{
  "vocab_size": 923,
  "activation": "gelu",
  "norm_place": "pre",
  "rope_fraction": 0.25,
  "qk_norm": false,
  "attn_scale": 0.177,
  "bias": "all",
  "init_std_down": 0.0,
  "final_lr_fraction": 0.0,
  "train_tokens": 150100000,
  "steps": 4581
}
Each number is 500 + 25 x the weight over the matrix's rms, rounded and kept within 0 to 999. Layers, rows and columns count from 0. Numbers have three digits each.

# layer 4 attention key, 128x128, rms 0.0632, rows 68-127, columns 64-127
496507488471520504540539490516528494478505522442500490491487503515498509468505512497522462513522494467502498509481490478498495522484534501493507506494505485526498519509486503482514511486557484
479499451464488524458519450459527513515497509505460492503514526487473483469462514473497473527493570519502495500517503498496506496492531523479480472506482514500468476564527515470505526525504540
511514540491464497556480511521496507530513486477509491519516454472511513547528528520520537458506451537488479475502483467470465511474510517497477502484514510488494486463466545530458485458488508
530456432520437478456502529472481459470460526486496497419501559517460510393497488496532479591473519433543502590492529524518521522480453498470497520534474473472485509548496464549523501551506491
490519501523529482520527494515488491470502502502504497533491472491512481510532523473513509470529505558501519522434515511499494496516537513507494535509506481505496543520515483497483502470500449
511507493489510529498525487497508516499502520520490474448500551496475507485471492492502480521484515466540511512529497514516521475507482491522508514498481479522472472468520470475500516524460516
528511437490487497530521472485520512523504516491511471493517515535479491510499538492481507502499471524471475473484506479533483509505462523508489492514483487470517519481498526509491473518499515
503504492500530512531503495508548479454508525537489512518521476490492446506478523494516490470483504533480486511436490481513494485462495495499505528490464474541495503493470486466501518520543479
540532453493473515548537488494538530524510532499522476459517536523471493488485538485504487509483461518483464496497490484527501524499456523499505521506501490494492513479512527511492479531508496
514498515484500515503528502516519519489525537494507479477484558495479515492474483494507461516489478475528493496561515480522494479532498492506488506511484476542479485493531502497504473521475469
524535454496514534538539451493516517524525546487508485501521489506484481499522557474522523506487499573502515511456497463532498521521508519527514519508490494486513537468505529537477482468504478
508488488509488450504461513466507496544472477513514520501490474503519474525473525503510534478471510501473473472473497486508452501486468490485503488493502524488506493536457503495509536558530505
456484561526521493463471520508479479477499473508468532534490472480524520499521456501500519484513535487503530524526483528471509483482527480500501503496523491503513480539500487496493517472485500
537508464468466499515500477484492531529494510511493480460530527513494509495490521485493488529476502491496476497509500488529530522505470517495503457516478513502531475466486526513506485538490545
504503499505456494519466521467500535556469510496510504504495522517521537494473503458523512507497512511517520502536552501477521521507480546498485507508527497468516469512473520596480524481489462
540542456494477509508516447494518512522499527517519478491535555499473492497499564456493499518472511496529489509517507477561527477546506496492518526510488453518498502507512528491501497529463493
509498504504563527512515471486512508494511495546498477501519461511473481495514495471499494494524505531509491501451514499548476494483494527482522490505489477534527495437479532474483493515480509
478497516506482496458488520461536493492516468490536491499494452497481477513499528492483497469508518486499521525477485472473476499488529502501471520498500506508497549492499524467505528470491487
472469522508488468447492545509509454494489462504504516505477453462515486504522500544496516465519512484490502506497485530476475497463507492514513515494511513479481495546498477480498542468535503
484502512490509515467475507490521492475508481532524499526496503475468447527492545495503504476472504498498518502490485495482475488511492471508473544498502486522465541532489483463502510480506474
467489515521506511483497526502467529457510485496484476539488536496490533484445463502508490506496525481555554517520554521468542471544545510500512514519485469510486504469503526517454512464474476
467495485513466461479482530499523460502506488501543495498496486521509530526514473504484505482499492481491503504525499493473474510471473520502502489486549492516503497528507494544478503495543467
523535501526500460450470503484503538543485454523490517506475504494525513528470513492473523491485539462512532497530482487485503477549509475486511517512456499482512491521485497474528516533501507
452483544515495475484486517515482471480480468471500530514462482474506523491514477516524501470515520505513531513505521546466513489491524503508482496482542502485496478551515461526506523451504490
518499483467441485465456503483498538542481481493522500473496523490511476495497502515481504508459485447522466457526474505507522496474441496479466496499521498492510454503512495520539515527480543
505495521499514519494520523511522531506503511462463508474495528497529522452461466497525501520519500497515504522534529482478505504479528516493516478490479510501502474478484504526516508482468501
508509534488516492487479527509531549512507504514463503481521529493512509500454466498481510511479509477510499511522490479524514473510513471508520483513465515527527475482481506448515528564483523
506506467521514493518518466490495486502486479520496472516540512542493477531487530490483502510469510515489484495460518511544516470530538489503530465514478505508519501467504522478468501519503516
528506530519502478499476532525484503494466475482503493499496521439530518498468501504504481518490480498480507548467497520501484511493496473518516488504480504498499486564482453489477494490458454
474402469493449475488494507502508462439494524497483510422450480546468468319497504497520540509531517525479542554442565484490512521506448535516499523525499445511492481550516484520498511560501462
504486509511488478511499506501493487487489498496502506494494499529497481465490507488511518509513492507482508525483515508513509523512504522518505513524498467513488489522501482520501481514510486
527411365465389464418481550513503502410475524467536473335487495510460454240438415504564505556513404473453487626397624518594495514484390462513509582527505446455488538628540495557491512671497415
493536470496519509472482545529487517545460483525526487528526489497503493565482463490523471499469497492497503474509498515533507436514479500495487531501480496480481516494527500521513484469510514
496483485493484478498489514501502492492484504506517487446499504500489478434463485475509510527500487491466502515476518526536489510513464502502509522525497457518501513550505491522487483544499456
506628530486570535529517479504464526586509464530493476653560498466509526715516536480478461458480540481550488395537413488413473448490595509482505458449506543484489529404476544437527462376496574
499488517499512499519500489502497503500491511521497499514486477506514501497499509488492521497503504514496501477492492495496485513508491507492493494496508493514493495491501512507501495480493505
496500514514492510509481500498517576527477526493487507503509512539484514489457529527494477499519490493477532491504477474492483480491484491556501511538522457488516479499484470486532479501516498
522507500498447560511488486527475485489511503493505494524488497428504514492542539493565517481517466502448450495472473506504468548468488503513539466518529501501512549538471469537491484516485461
514516486507491503434483511486461501526508452502552475495524492475493515520500503522527481501459495517512474513498519452498503469535488501492486554480454573452495505537489477485554482531504522
472486522516478481536509498488491493484572468489488511504529473458518515507521500502465529513523475517517502482468501477464504502530518471577517483509503498539529529517518463497459522464500457
441500528511469542515510516473482506463519504488499493545496524476472522509482501525525507476531448517495502521494470509463506495506526493518496487524525523536471528545502458519467530442478412
530510487505505509499502474478508469492491492501507488533482493533504506495496518526462501514471551543481521505498505510555535507500519483451497512492540486472485470498514483536486524484431484
473503469485447514466489510482460512503506475530517486492514480520508501508507513486497496481479462515495481514499546500551515476504473508502532520482491505431479528488508488508539507494506508
507482461500485529524482457506539502527526526476495511477493506526528526477531506459478538523522477546483525516471499488527474495459550477507524491494538496515485512479494532509494459499500471
516540463482525526505494502508457484463514488517500476527506521512480503510517470512444513476496481468527518527517497486448524476521491483518508521533488545536503496518452538494526540497461505
510476451482471480521498534543452493488482493483463475514485464475471502476492551490487494453499466517490498489543511513478548503505468482533559517485516442490507494512521518506526509448501513
496523448486507487490446485458508507498533471484471521533507541505510506489463511515492481499546530537511524524454510501519532435519525506552497486498486503530519520537471534523526525529494473
503474502487450481482492476479474455481483488489536502492500551527509505477480513510477468500520539563502506490503497528538545477517533507540491496482544491515538447508534463490452529526523489
471477528480486475484458488533537488533518477518467505474513456513512514517520568494481482470509532486503484525514514483492516490509474512477498469482521486477450524476496483505524496514461541
488498478495518502520494526496486488525478487513540495469488456499493506512504496483547499511446483519511459529495519487489514493520484505446480503483484539502484478503530504467516500495530485
470505534538511514519541494502537487496468516503463491470510481474486502526549496517493496525525506530485558510509460519502507526499516537517470450505541501558517431496518488502483481526486485
491520521494487511466499499520468500496531467532511490493510532512479476509481465480494493488495524543503478485507490485462466479447531491437521484504461519422505503511477509519497507492563495
474530538489525512467487519486467522476547453480537490518574509488496527484480482485477502508519475463547477487477503528519437440462488460516491494509498476463488516460498508487485488495517519
462465466486507470496498499514488494464508519524533487497488496533500504523464530495457507498531525471514503531487505489523524491522513503457507459474511500496482468505553569484495518526499506
485481480491524489494471539545502484489511515487463489519486464481445474509495518554546506453532518504511464487507499454446489529483496499482537513500503519502492474490537507486521511492538478
516531474513494482505526548520485503547529460506499510514521471524479510508495441497484484514440467477525488467501505504526497462472476482520530491504466457485484538447490489537536489499491530
487445499511504513437490510513495509478509519510496519480453514519529448492513494505509513505571530481492527540518562523483529511489520497446473487479480523495520453484516554532470532481498509
501496508524457498538514480450464503519496540472523511518499494473511502508421495510555498532500513497494508501474477515541472549503475523507480471508511521489499488567510464529475490524456496
499498471520525507540508487503523479497499532499456521461514511486483475513548475511500490525516499498505513471544496487485492510506454508539527506528488517509505498483437501528495498476536508
479494518532485491518493509513526500481491464506509513510504490519488491473478475500474487504486544482553507501518510498525501457466545484496525494466463552485497460443485527448459554483515482
# layer 4 attention query, 128x128, rms 0.0659, rows 69-127, columns 64-127
503526479497495480525536503492477465499523550461497511513503496504519468479514536506484533509503492487522502509525531530500488540449509495461485501493475454496464576506512461509458484486538498
507508510504521526488488474452559581514505456490498491501483473448476514518538519457478475514508525495530434463503477435473511489532514510508498474527514597504512427476469515495528538494404546
497464504487491468505512495494518511502491477521507490486529483490490473479486525481527470496487496521536520492473499508519501494530494554527533507484489508500452511521525484494469494502514485
479554481516525510521501498483453526482517490502469519497473497529503518485469484493483503507542523518527487481524530460504468459497480522486501498520528448534507507484555480461490524503471507
508454524487489489484522491534502456493503518510531481496505532483497500513512508499517520496479490475502531543479487533467528514510529473508477509470483487474506538499484477524491489470527476
500554503485519479522525489493546492514536487540518503501478487495509506528501521502502498511490485525528518475491500493474492519458499513457507479514514498525499508480496519496490489497512516
476492477497482496526526505519504545471521473552484518487489527483524465498479498454468498506510504492493488490516513463494479464482511508486511518515465474502535551489518491485475475468476517
507536523464505496551510474494533503520519496541500511515481510489505517526530523496515491482487504510507543479511493491447516526468542517485476490489487519512492526484482511504480510474525503
499469513482502508499504480519478499495487503497530495497518510477488514521515487501520511501492494479500537526492513541461520501522529471515460516447501503462513511509484499542489531460532462
463550476523520503518502476492495496513540499524485523499470511564509512502463524488538536517516532531530533454511537454495466489465502535462500484507475429523512543470509510481476476469520498
538524499487500477541526494500549538500513491517503501504473476492504474495514526458462470524506487512489452489516487453517488505478468513460530507544494519540505513494501506471512502523460528
513446485546477511470500523485488515476479506435480491474514496529507481464483472506484506544504492500472466530503498503545484474511465483523518501509518472519516447530526511500501515543466494
511500504463497483527528489531560489510516502512510525491481483480525487523539513508530494520481480520476497513478493511497543572458514487497532477483485514464502532498474495515478477503544524
532492482492511481527514477483537509509524527472488541479479476496480478489521516455502468538506518535521496468518543500501541524526480513477473489494521515500470494492512490498466543519534512
506490513508500520508538478542521481501519535523549513502456518489522510531481518506539538526481480515486518518510491505454534520484517460448451513465479450480487545499522497522457488460556471
486508478506467504521515499517500513476524507555484526499511485485513486500491497481490540519488494501547495489463519503515463505475525502481525492508536494505550551463524503494482475493512505
494560504528476501487513512486526492511509454534474494491504483487478479498453495526472486535538517515510473471518466475516467501526500498507499499505503534512502504506527530497465518509473517
524482514516496495463482511475517503513489465499468492502484496494501485474509498502451471494526489483489454516528471464510457491524464526515507507529502517509492458521497491491540526529432525
501542502513501488501510507521509482482534455551494508488516509464467470511481484500456488489493488511521507511527495505490451477538503485493453528507493515507479521526512521485490527495510516
481473492508515500502493485508452469483499517463515514500506508514487517503451457530544496495517522490534543488507520549506530482532505481506478484435517488485496504485533454516469529493492466
515510493537512506508503511490530511477491492492470512482534483498512512484521514466474492536515507493487461491520497469502481499536466512498496493510504521499490467525490529498514526509470499
516479517521507481465510525535482468502493506461542492518470512515509513510484498504516493494502501525430475500516501510519525467480483477451529506509487464517485468487491474503514508526466493
486475508516501515475503485464487519483512516432450505484526481515492486467497491497487497499517509508512473522499499476526514478544455511517503491522532493530504453506516480466538520536470489
505477519479473519508538495501572479512527515473503488485516486416458492530542504489472483496470470510478471512467481486478549533491478496474464499524510572453481494495466512501524497512537510
524447498477500524481505476491479513518479535438517486514485523529504499479517481478513509508493511500499510498471501519500534482503541480539498480458479528474503512509503482538469493487473512
522459493494474502465504514526476497496462499469537481498478532515509503506519484530502515495510483490454493525503489530497528498475524451485507518457456497466524519498492508538477474477498496
481516495524504477533524499527476480491512496557529505491483509515527540522457515529496516490526512511511515495510493515483488525464515482463521494497493460521499518484524500492487450494523505
493457504490495492497510492500508496501517520449479544496519482524503486496529511532480490502556514511513485487505458502481491534504496506495499478488518473523500483479525476499531543502513547
563486483475475462526498531524513489515464429489535495470487532482502479489492461480538488547473469448476469551476519527514505476453460462484524522542483512506480511531444473496470504529503453
563494439482462451476484539517554502526508474513502473458504528469481530476515470561477462515472441462498426563517523508556530495448429427469532517538476551441489517517478525541500508563527543
508480499485492510521528494506495491508473509504499532508497514497510495517496495518516479504479517511505523506534487511474519496493500492511473487504500492517504493489509493484520504485507488
498532542470501504554509474515458507493491470531501538540444494507540469530510507478552500520462465470487457510465507522481474462481513471535507509504501505516548537507519470459510487469504435
570539449510465460454492538520545512528539484512495445457529536474470563456497462526456460499485440483496483561541538516540512516468425467440507528545476537414460541515493550567468486586538541
485513516508518485487496498508476493463518490500499466489510490500492509496502499478497514487505508487486521483479510503507490506517505514503503511471491458511480505505510484501494500510496488
585500403504469405438435574504590534516516473504516429412534563432474554444503436575455443539461400431459380579534581533615509484429377422479598566601435511375465545517491529565514483619533548
506539517543498532482501495527504467501497530498468515501482497466493516517519487504490522481495509533483564534514482496475436505523478490505493493518550543504502536497528510475532475511482518
537507480481509508510509486521465424506488503535503479518536488501518519518521475490498505540476501514500506530516487577531506502478510479454552491475536482472507506493491463500490491513512528
471475534464488470494530500504461496493458516473529525526448492514518469489500511455505525493514494483501526482446481536495542489520513509480505521446495481515513484522536497514525506483511479
501505480465478500486497484450496507539482484552492486497485487492502484517526485524509484501461489452567513491515488506492538466485509553457468523534487522472471528516447540512452503492464499
535564505474486497556531483511503520492490475551558507483518491461512482523511505445505469508505482478475486525499451472473535501479496503494515506479495514432529545485481494477498465499494505
478512547493561503520535514536445535526508443513497509494534484479502528496481497473503522485523482450463509490486506495510496477516481497476487505495484538491539478478479486525466498508486497
479463517490513502502486500497501458519501517449524529492512522470499476488512505476487483499510495496539546509464498498452511502522513540494485519466509481507486459531538494512509507511513532
520474474518519501485499483475450528472509525534509482512494485484497471508488489493505464500487518499513488476508514565487491506482494523519499515565487525488487489479518489485472518509500497
502544533492483478557522519515522530524495466520518511480504470454490457497471485426523498520500507451520503518478494469500525492514499517439491516479495512471534538484514505488526487501504495
520471490452521510529515490470573502502500487492509484481532511484509465510495497494519469499536522499504518509480527507508508496519506481493455468473536488542480566514511444490515467503483519
507504491491502524530531512498535504511509473491540515460492482469479499505517474523530472492454492475547475526529478498478447538491501463538498495485483494550497501473471482513555437490445539
486518498550519512493501490497538511522501512497500515497495516486497493483484531527551492503521441483516488489546480509474468515473494481511500495496482504512507525488501486528466534507445517
522464496487491509461476493454527467541482479491487514507500486486473556497533490523465522492523490526510520509491493567532534484521525491520506473538522501551497427501486488470533536539510490
509484490490493518523502499508466510460505535490490528515477529511499479485468503475488480500552505539475475496466458507508527492525526526554555503485482506521509487489456485504512499506492441
522534516490475480539498496478495506538502512570517481489555485472513526487477520422459493506462500483472457471490487482520527491526496523474528481513497494442490526488511512460483542537481498
486453512497484483492489520489448507494487476482517504516529484477481509503505514484509523504485506495516504481530494500477562521463486522483445544495493492497461465467512472492452513500519446
499556504521495510537510512522495504508458476502496483516523526526496496514487506448507456488446503518458506503537499430486497510512503515472491534501442485493492553525514487487497490502519497
518538527506506498534455492490515508487519475497461502488474534443473516507487491478515463507531515521504476490502519522522529470531496475505461493539499487525520478503494467476503493517431454
517442500507497494501516499539482458504487467487492508474496542480527527509525523475511524511504502488480493509478507525500561498469533500515507482457526482500461528491471475500469511488455496
500440499454499523531496506481476476495512508507510489516480475497492496487527502502456524478506517506541527500512494446515446492493508530494442534539472492544472530550442541502509523493551519
509460480515513499473465504473488524511520486463503504480479505529534504509507482552541502541534495538533482510496527471489493514474493430549467499505535500501525436515499464524547514493490522
500549517525516504453514472514463468490532494488481484500530521538508509499515482524498530510484465505500500495537506511505471497496493476499537516495499468477506483472513508506507461467498515
542484493500487507485497496515513501518522511492519483491509454516501479507499495455489510519471509455581491497488484490504474531475505540473502493491513495524492547466469486499500544514550500
497514511474529494532546497485466528485514514479533526477482536491508514494478545515534488494545512470496445464493509472475552533520489524502446525530429521477501486502469502495497543470482496
# layer 4 attention value, 128x128, rms 0.0432, rows 64-111, columns 64-127
491502500508501502504502527510474489516496523487520506523470496497483504509534498495517550530519508480547505513518471488478472479491488525528507492525485509522484504510469498488455526498510521
526485487490486497471542511488512494478515495471517466511500497481511465496536514539505496523491510507506519494468488524497565503529517470491481504530494494516497509525457567510488480489497464
471490503491495485500501491478496524493465457533453484500456493487512528524490495454508488516506526478480477525514522513480457559478490483503502538509544501512519452489511485500527476510535524
519482485487520516518473491515484550518491526487500536480479482483493542515510517485509490504507516525473511525476501487498559495463502480495507489489513490481493514474529527481554487512537501
468470511528507497524507512489487519488519494486534513482507487490517482500517520528490516516518499458516484501469517509519516487521515507529499523502507509494496460493464567523483509490531487
511493507489492498476521518483480519517475501461488502519468515521511482523469495475501509519504538470510501521509518451464513518510501502466481515473544513524490469491482494496506501519458489
512477484509519527504458492502476499490464490508466472501487508489493480507479490493524510501489494533482471524492484499511481515539514470471520492491528493496479524495478502503531507504501503
501487524515503486517487486489491493493467506501508510496490477496507507508508498500496489537536476496519463484515492496490515476518498484480553508513503499492513483484495500476488521504514493
521509473486469474490535513526476547482495509467500513488490487498505533512495480504490490501516511534522480504493502509504522495453511488474516527484539509506495493481515512523472506477555532
472511493497517480505536515457477497486552488505494497513500510482499493513544491473496494486479475480500495543488494518465517532517508475500509514534523476533495483545483431479517473506538500
522493495531482519486492525488526493487517485504538493515475497484481532495524482538466524465496483489515497488503515499504533480481519524492520512504481512486486528485500526524495514490497468
523467488484485504503485474467523472476482472519517490497478516501487488510484519494502530524468497517459533503474516468515527497518485524506482497523505476496520502490458542532501548502529492
511484489482517521525520479479514485472481496522523463500472517519469511501479508443522488491484485504527499474515541445497503493521502514503463519534484479520519496506532530496542481522446485
452514515512509470515520522489485501483517509517497515489505481469521462503504513468488495506552510512511511513473478549488483521462501487522533515471496483517486504526519496493461495507545519
498503508446496504518519525495505459476506508486484500500468480468486475498544512531496518493534491447573580495499490495502521520506502485528520508507500456518527500513486503508555511518466515
491531477523484505567510478501513501471532506480489497491532496475491528508524510529484501481484464558492479491511524536509488509525511466506504519548551458515461480515560461522495470479534481
503534484495489480527492506484462518488522481557525491507542520544510513504491514474460492488481500507482503512510507502519531515526499523497447508496482497498490511483500524507424512507495475
499500499507523501504462497517499501504506497465525490512510472489497497509471507494518518506533495494471478522489515495513483502501514479466523504494541526501517507498492501539523525479454498
513495487521513496467524536494518502472520493451540504500500483469517503510525479532498538492519511487492520486499481485480490543472503469499499499539516527526502470497452495493501473484536474
481488513508494491488490494494473487503500484520505517502521505495498477511501482470500517489502499461518477515516474480491471450502480522528519476515478537501529502517500478474474505497471490
478514477512492518521491478532466522508482511517475496521533504473517504499498493510474472491479508548418464520490497564492525504489521503476511529483502505471482525487491532520500477490564510
526468511489489516491480500509499482498465495565483514489490500484489498514512485468503488491489469481474512517507492474520513493537500535494520490504534503496542502527500475491535502499488484
442480515522510499513524490451543503512547557508502505502523497498519476494496494496515487519547511495508533504498526476537477481520504506500475483506509464471510520512493554501419489483501496
480492483490512512491529499459491502464524537538505481489529510477490524503458501504492484509484493489470505518492488483505499500516516508515490490504496543521493507489500516501453553480485460
467494504529520508535489515498484481487495532564501478481468493502471481486502490519490499519508494532551535467520478486491499464515514533509541516507459481483511539495459529483477544496492490
438522497484483504498473491477523504509527521497495478515502486506478495503480483461505487498526508493521476484480521486505430451491513520497457525497519509468502501482489497490474508508488514
504545516523503482491507524478485518550508506516531498517540499491458509501505492493505494497493482486482471496526516499503467478513506522516454498500510532491526489507515449457462466489466477
551477486496520516477516488485507524503449493550505468500477509529495495525494488469512489506473517457509477509486528506503516501518479461478473532505455515493514508508500510497542522500459483
495504489516466471521465499506488501488485452501522531504475481490488495497491511542491515484477494489512504518502493452524553478489509485506515492480475473486489539477503556539496506485506514
503521517467506486513508517507515501491456519487541509485528479474512494510469497507501487494531510493483499491510475493510463477483494533492515512486502512482471504498468532519491522506490497
509502497533517506468446491453480486500479483535531472502552536494507467518490502468519524510453503453472496503484487509530477465511492484530502500523463552499509472485487521505521490506473495
475497486493495490486514505478477498500484459510491479498522499516506508495502512487493507509493493498532476501499512520489491516488508472489469522493512512522500440517528470489525477504454513
448517466469490497484509533491509528520547525513544525498505506535521484494529551490522563498532485474517453480488530474540470559528526499478479463480539457493474524501457518519478554522484466
567522490533527489526548522513466502465470374498488468497507466470531499480537521499532496491534445417467456492499509586515482412494508455466540532494509480517560520522498482587559486504496497
513532517503482502448470522498501496575499459489498464516508515489540529492477523417513497504498490500463399455542472511513488503510510499477531542511433543534508529494480495533526533487488461
506543484561473525483477548530485558475482464443497492517503511515490476499461478447489496503513482501464544486476495498460467470547513534545520540471512480478548473505456558505455510500536502
460471518455479511485513479539504500517484486486514530521451515523527516500555531487503523485481456558516505485501480509478530547460472537506468517466530489507549509532495469507548507505464490
503562488499479525506552498534549487548545543513501511497527490463525465518488479509508488501489453401488482512460475496497481527454522477458549544525495561490493590522481556529526443516518483
517484507473473480488483485516509489503487563487465540492464454511522440478491517556536497518489519523540523493474491516512512534456515510545533535451440482451469489528552544507524550489522516
510522473452530460483545472528498566485453473523453487508443518462478497495483510570480500488511464512524507517554544511558474452517475472518486529514454490522549427515511517541489567482453469
506504485483466520498466435476450483537515460503476493534512491508463519482495495457459508509502497535469564500475484545501490481472484498494522538463481487491513491556526531540518453498545536
504529507539541526488598515470504532474503472506476438524523511518495483517485482473475535504549495492493537487491520545486491467522523512466477472520488500530477490510536498444473500498440465
503508487550512529507532455498491456481488424547499467507523535491474526499487516467476505468484540489502529484473516523451550510550502563492473478536459530536428529486419498486480505460565490
484480496521515483409461521548499520487450528529527535517490483465525515497497473484525468483504539512471552531475522512510509562504484508485478488460508502454492467495537474488486504531539494
490485494453496478450503478518503522497455533534508510477470500481494496491474509536498496508446531496491539502517509542543520539533491486529472475485482463471466478504446459561515503494470543
510547492544499542534568505470481500468553446543484473483538461498502483501524489469477514482465482473484512479482484450495494531507534518439506472531518479487512545479426514486504484500505511
472536488483486481504484482405544546550562569542469531507492512484522472511476504418527538541487509500549420452468464509535491473522503539499526524504546485497499536512513478559439498515531499
500477505539491495508452521495491510513427508505454547513474541533486479495456473512525445508486526497509534499506491577529492495503498500552569511469461477477526456524534544529492571501516505
# layer 4 attention output (transposed), 128x128, rms 0.044, rows 64-110, columns 64-127
484476521526520486475475462470533523473497520501499465470480523511561531512479495503469502497483490526469536518511472471505524504505564451510500483445497533496525486463516496527505506488476480
562465552492530505496496498522481517513487516504500479535495479512514532523490491471507496496491493497474489515508511501511476478456521517501512506489475500491506502469504474503492506494523513
503530478496507548526492523503479479542481493518496522518551488502492488449484522512495477479494483506517515438535462496499480472524473504479479481505503506476502547490504527477501517524517491
482504527490481504480515528507541470531500503491517474515531497505496511521481476513483476508498489482525463514498493518501472509500452535496501535491482518510488479508485478500493494499483515
548514530471521505510511491498497490485481515541473486526502487515501533502493494515522513472484506498477539514505482494481472499464479507469524497529498512513511536505488475478515479534499515
510513500496531503500490500502529484498508497506490539483501485488481517497469514508495457497477475495499469488526485522490456517496465488520454504512464502494530519501481507481496499545529491
498511497505497484491521510494487507520503521533501533509490477491508490481492515501482484505502495503527497488496527520501513478503478521500508504507503493485502508521512479514494514501490497
498501473506497478513505524463505503509502495521498498504495494486502508511502484511491552495512510519498493517520517508499488495529476496507465485482496484527493490508510517513502477510512493
502484542482523535506514507521488495519487498509505472563494481516474496495494520513495536505477500505486474482529485525536458472533471537515507503551484486477480524515477505493533511530513488
531509520493498545491458497549491478514457480501528508515498477531508479486463521526513492490496494492516559454495482497512516488519518493490494503516542518486520507453509507549489521473498482
505487524494504514497498507525490515495526518505502469505514519507511473520500512495502505508492530515489505522487502495522508478492509489501508513480510465502500506513510495492495499483518505
522473516542528468506481538482478517535495528498436513525529472499485503505523487455501508509495469475499442497496491525465496524501484511477501494509477485488479467518490490439511462512490501
514484478546462522460504495475509512503501492478503511492534489507531464501529480515477504522527506477487476529506460507496546541543514521504464484497491488486494470556484503500484512525535483
485498508490481469507501478524499477532482493490518498526498512502477542498496502516501526488459480503512520491495496479482493488509528503498513488548519545487506490453488507506497505497466483
553475514560519439444461448501478542479493506486511505526484534525531497537444478438512518535494554516480492513496504522450532491489567480519516502490499546458486495513480490510460522517444502
495491555484446579434514532532484484543465495506553457559455469523507438484505484521505481466506532485505554495494485494547578473525527533473540498548540495503506501486475496551490503485499487
511468480508504532481491501504494504501471483452463498511481460521502470480495485498520533488497480486506492482481467487530499506501470507520519506517521500512512493523509497489552503470511501
499505516488480482499494498504512501527512507523505516504503476492505491515514491493490481488458495520516499498501520508492490499511475503491525499515479493493491505508510490479490490519514525
504471551497505513488490508500492500531482541510508459527485489523462491531503494498488532512494488514487499496504504491511506449526527493502491508484493474470489511514520499532510525489530532
448515474496504455498495504462539491493506501500493520442484512481515531488508490521487537508502498506493547509492513478489512537527528468489483465469516499514506498504515498528521502500481500
499501511467487559497540503552506462541483479515505470547525474515501497453510499519521472478485463499511503478480499505537483495495451535492522510523521484517510491478505493455536510468513501
474519465487489487517501515457486499496497492513490520466529530506516483469502501515502510471526510504511497497506493490487506510499477474495483490503515486508493484489506504494493492487487497
573505521511523454504476487508523497484493504498504502495472495500456569509528510514491501494497484492478483503480512464461505506471496498486515479524474540547515466485472480516497488548499496
508486524475487491484491508523506489521489486492500510507499470505511477507522475504528535479478508482509484511484507481513525514482469497499517502511513485515522480519505495494513489493503505
500512467522494444499514489461516509497477454484468516483494523507516506499500503490473530509515517520486470521464479448519521499482476480542527449501510542532511449514468498503484501500472473
519482473499503479508504496504499523481498497504496507480499498510527502471503525499516516516495490502501517499514506523487520533513495479509519466509480489507496503518496521503502520529507473
466495473492495502502484474481529510460516497462517487440497510519522495510505473536495510505529504501499518497495490466513507523501505490495482496460488459522484476514506517536519509474526515
481553493496541499544521514500485506507529502517457557534562481474465510511505529512488536496514483510483476484553484498493457478464458546518458490471498457482476519523514490442512498535550503
503484498504505531489504517514492502517528502491484488502495520482509505518501496480484473492505493522504510492481510530503464502517526497519524510497526518507509494494490481469532492526498490
457472507500480492522520501503477498508502499494477492516487503491490515467505504505492507503471512512524482537503510508502525510494509492529522494513503493503497520491534520488464501484485498
481496477489514501514487487511500489476518498503426533505529473508526525471520501490519528493497492489502539519513518519449528539484533505480489490453499455514481494507495489474509512481509529
519503506498503546500507494509499487474503493497495521517484487496500474478486517493515473488500505519492519494515494510490506475518506524510485476512508467489498540496502495520471505506527495
473478461497495517469477497496539501548527548538513533512473489475549570467490461474539489463495508534470542497514485528504519489496515494529511498497505526458528544486508485455511485469516462
517458524481485482438510504476471536564552474446471514448573500511449478438486515493478508520469502468517532476520511481467474519452517469547524522476545436557464520493455535489494528519498531
527477484510437486474474506542528528531499452448521514457517529523518494475451480554546543511486535498485504499502501447439501525512438547489494510507483474550473447442471545437476497534475580
518513494490468528459500514534509484467461550555486512463529516498487516514468481507500526525502508480531568469499494478507484489520538501442536424499545409496475570459518513454467531505462477
472489471508437507517476523526517483489546499503517512557479497484539509463479535491520466505477521551502519485529484449488513515497471521499519521519471486484515490475516487507476518513498497
533439517528498488484509416534498547504522505491509513485504498515484466460491511503510482478511523538464468470551433468479501489535472494502497526485471519523495513539487547484544524501524509
524492546508486474517547480494501499518467507515486570497504525513507501533457449456457487508520497497513496502484491436515595504514509518453485479492466488477490542500503566526503495507515523
567462492457474552510468579497493531488524447472512487465472528453506486531523513442498521471501525443482468494454450496440530544476482474498586490495495514571480507543493509410456504523501497
487484468505526490475528504487475497483500528481491525497479479489554483493477482463496486507499518505561478490493529472502605481498490504433453537495530457513523514540570517530453557479435529
503515497488519532464477533565453487497532481471500469466515474501471532454552472536495504450481497549525530536521493559501457546533478508529529482494549539463530480510510442513521529525490485
480558461506512511518431467483510503481519552511511421485481512494484510537557489560532512542479497527549521547507553569507460508501505474556454543522494481468535474532520455557501469487474530
497518569506479500529509535496517509484522491535479529497488475489520504557509453501517523527528510491521485502484496471545545528484458508476469466499499467512512504493490542499495499474507488
519524565499487476488464497435538506493525501567506527534497491474487475568509482477464501504523497460494465479509496511553507493474467503508484527517480510535513488525485520519493520457523464
514479490484498489460477470484500498494501526498515472479492472490434545449501528549535491500486478546486561529555505547503457500503523469576503540495533515447535528510496460503567494498494462
513490476501533488420543469493488482533522539561539542527546484499494526474460512446537487512503451520452508462466500488507543524523508530480495455505466479528533538449494560515495510528522493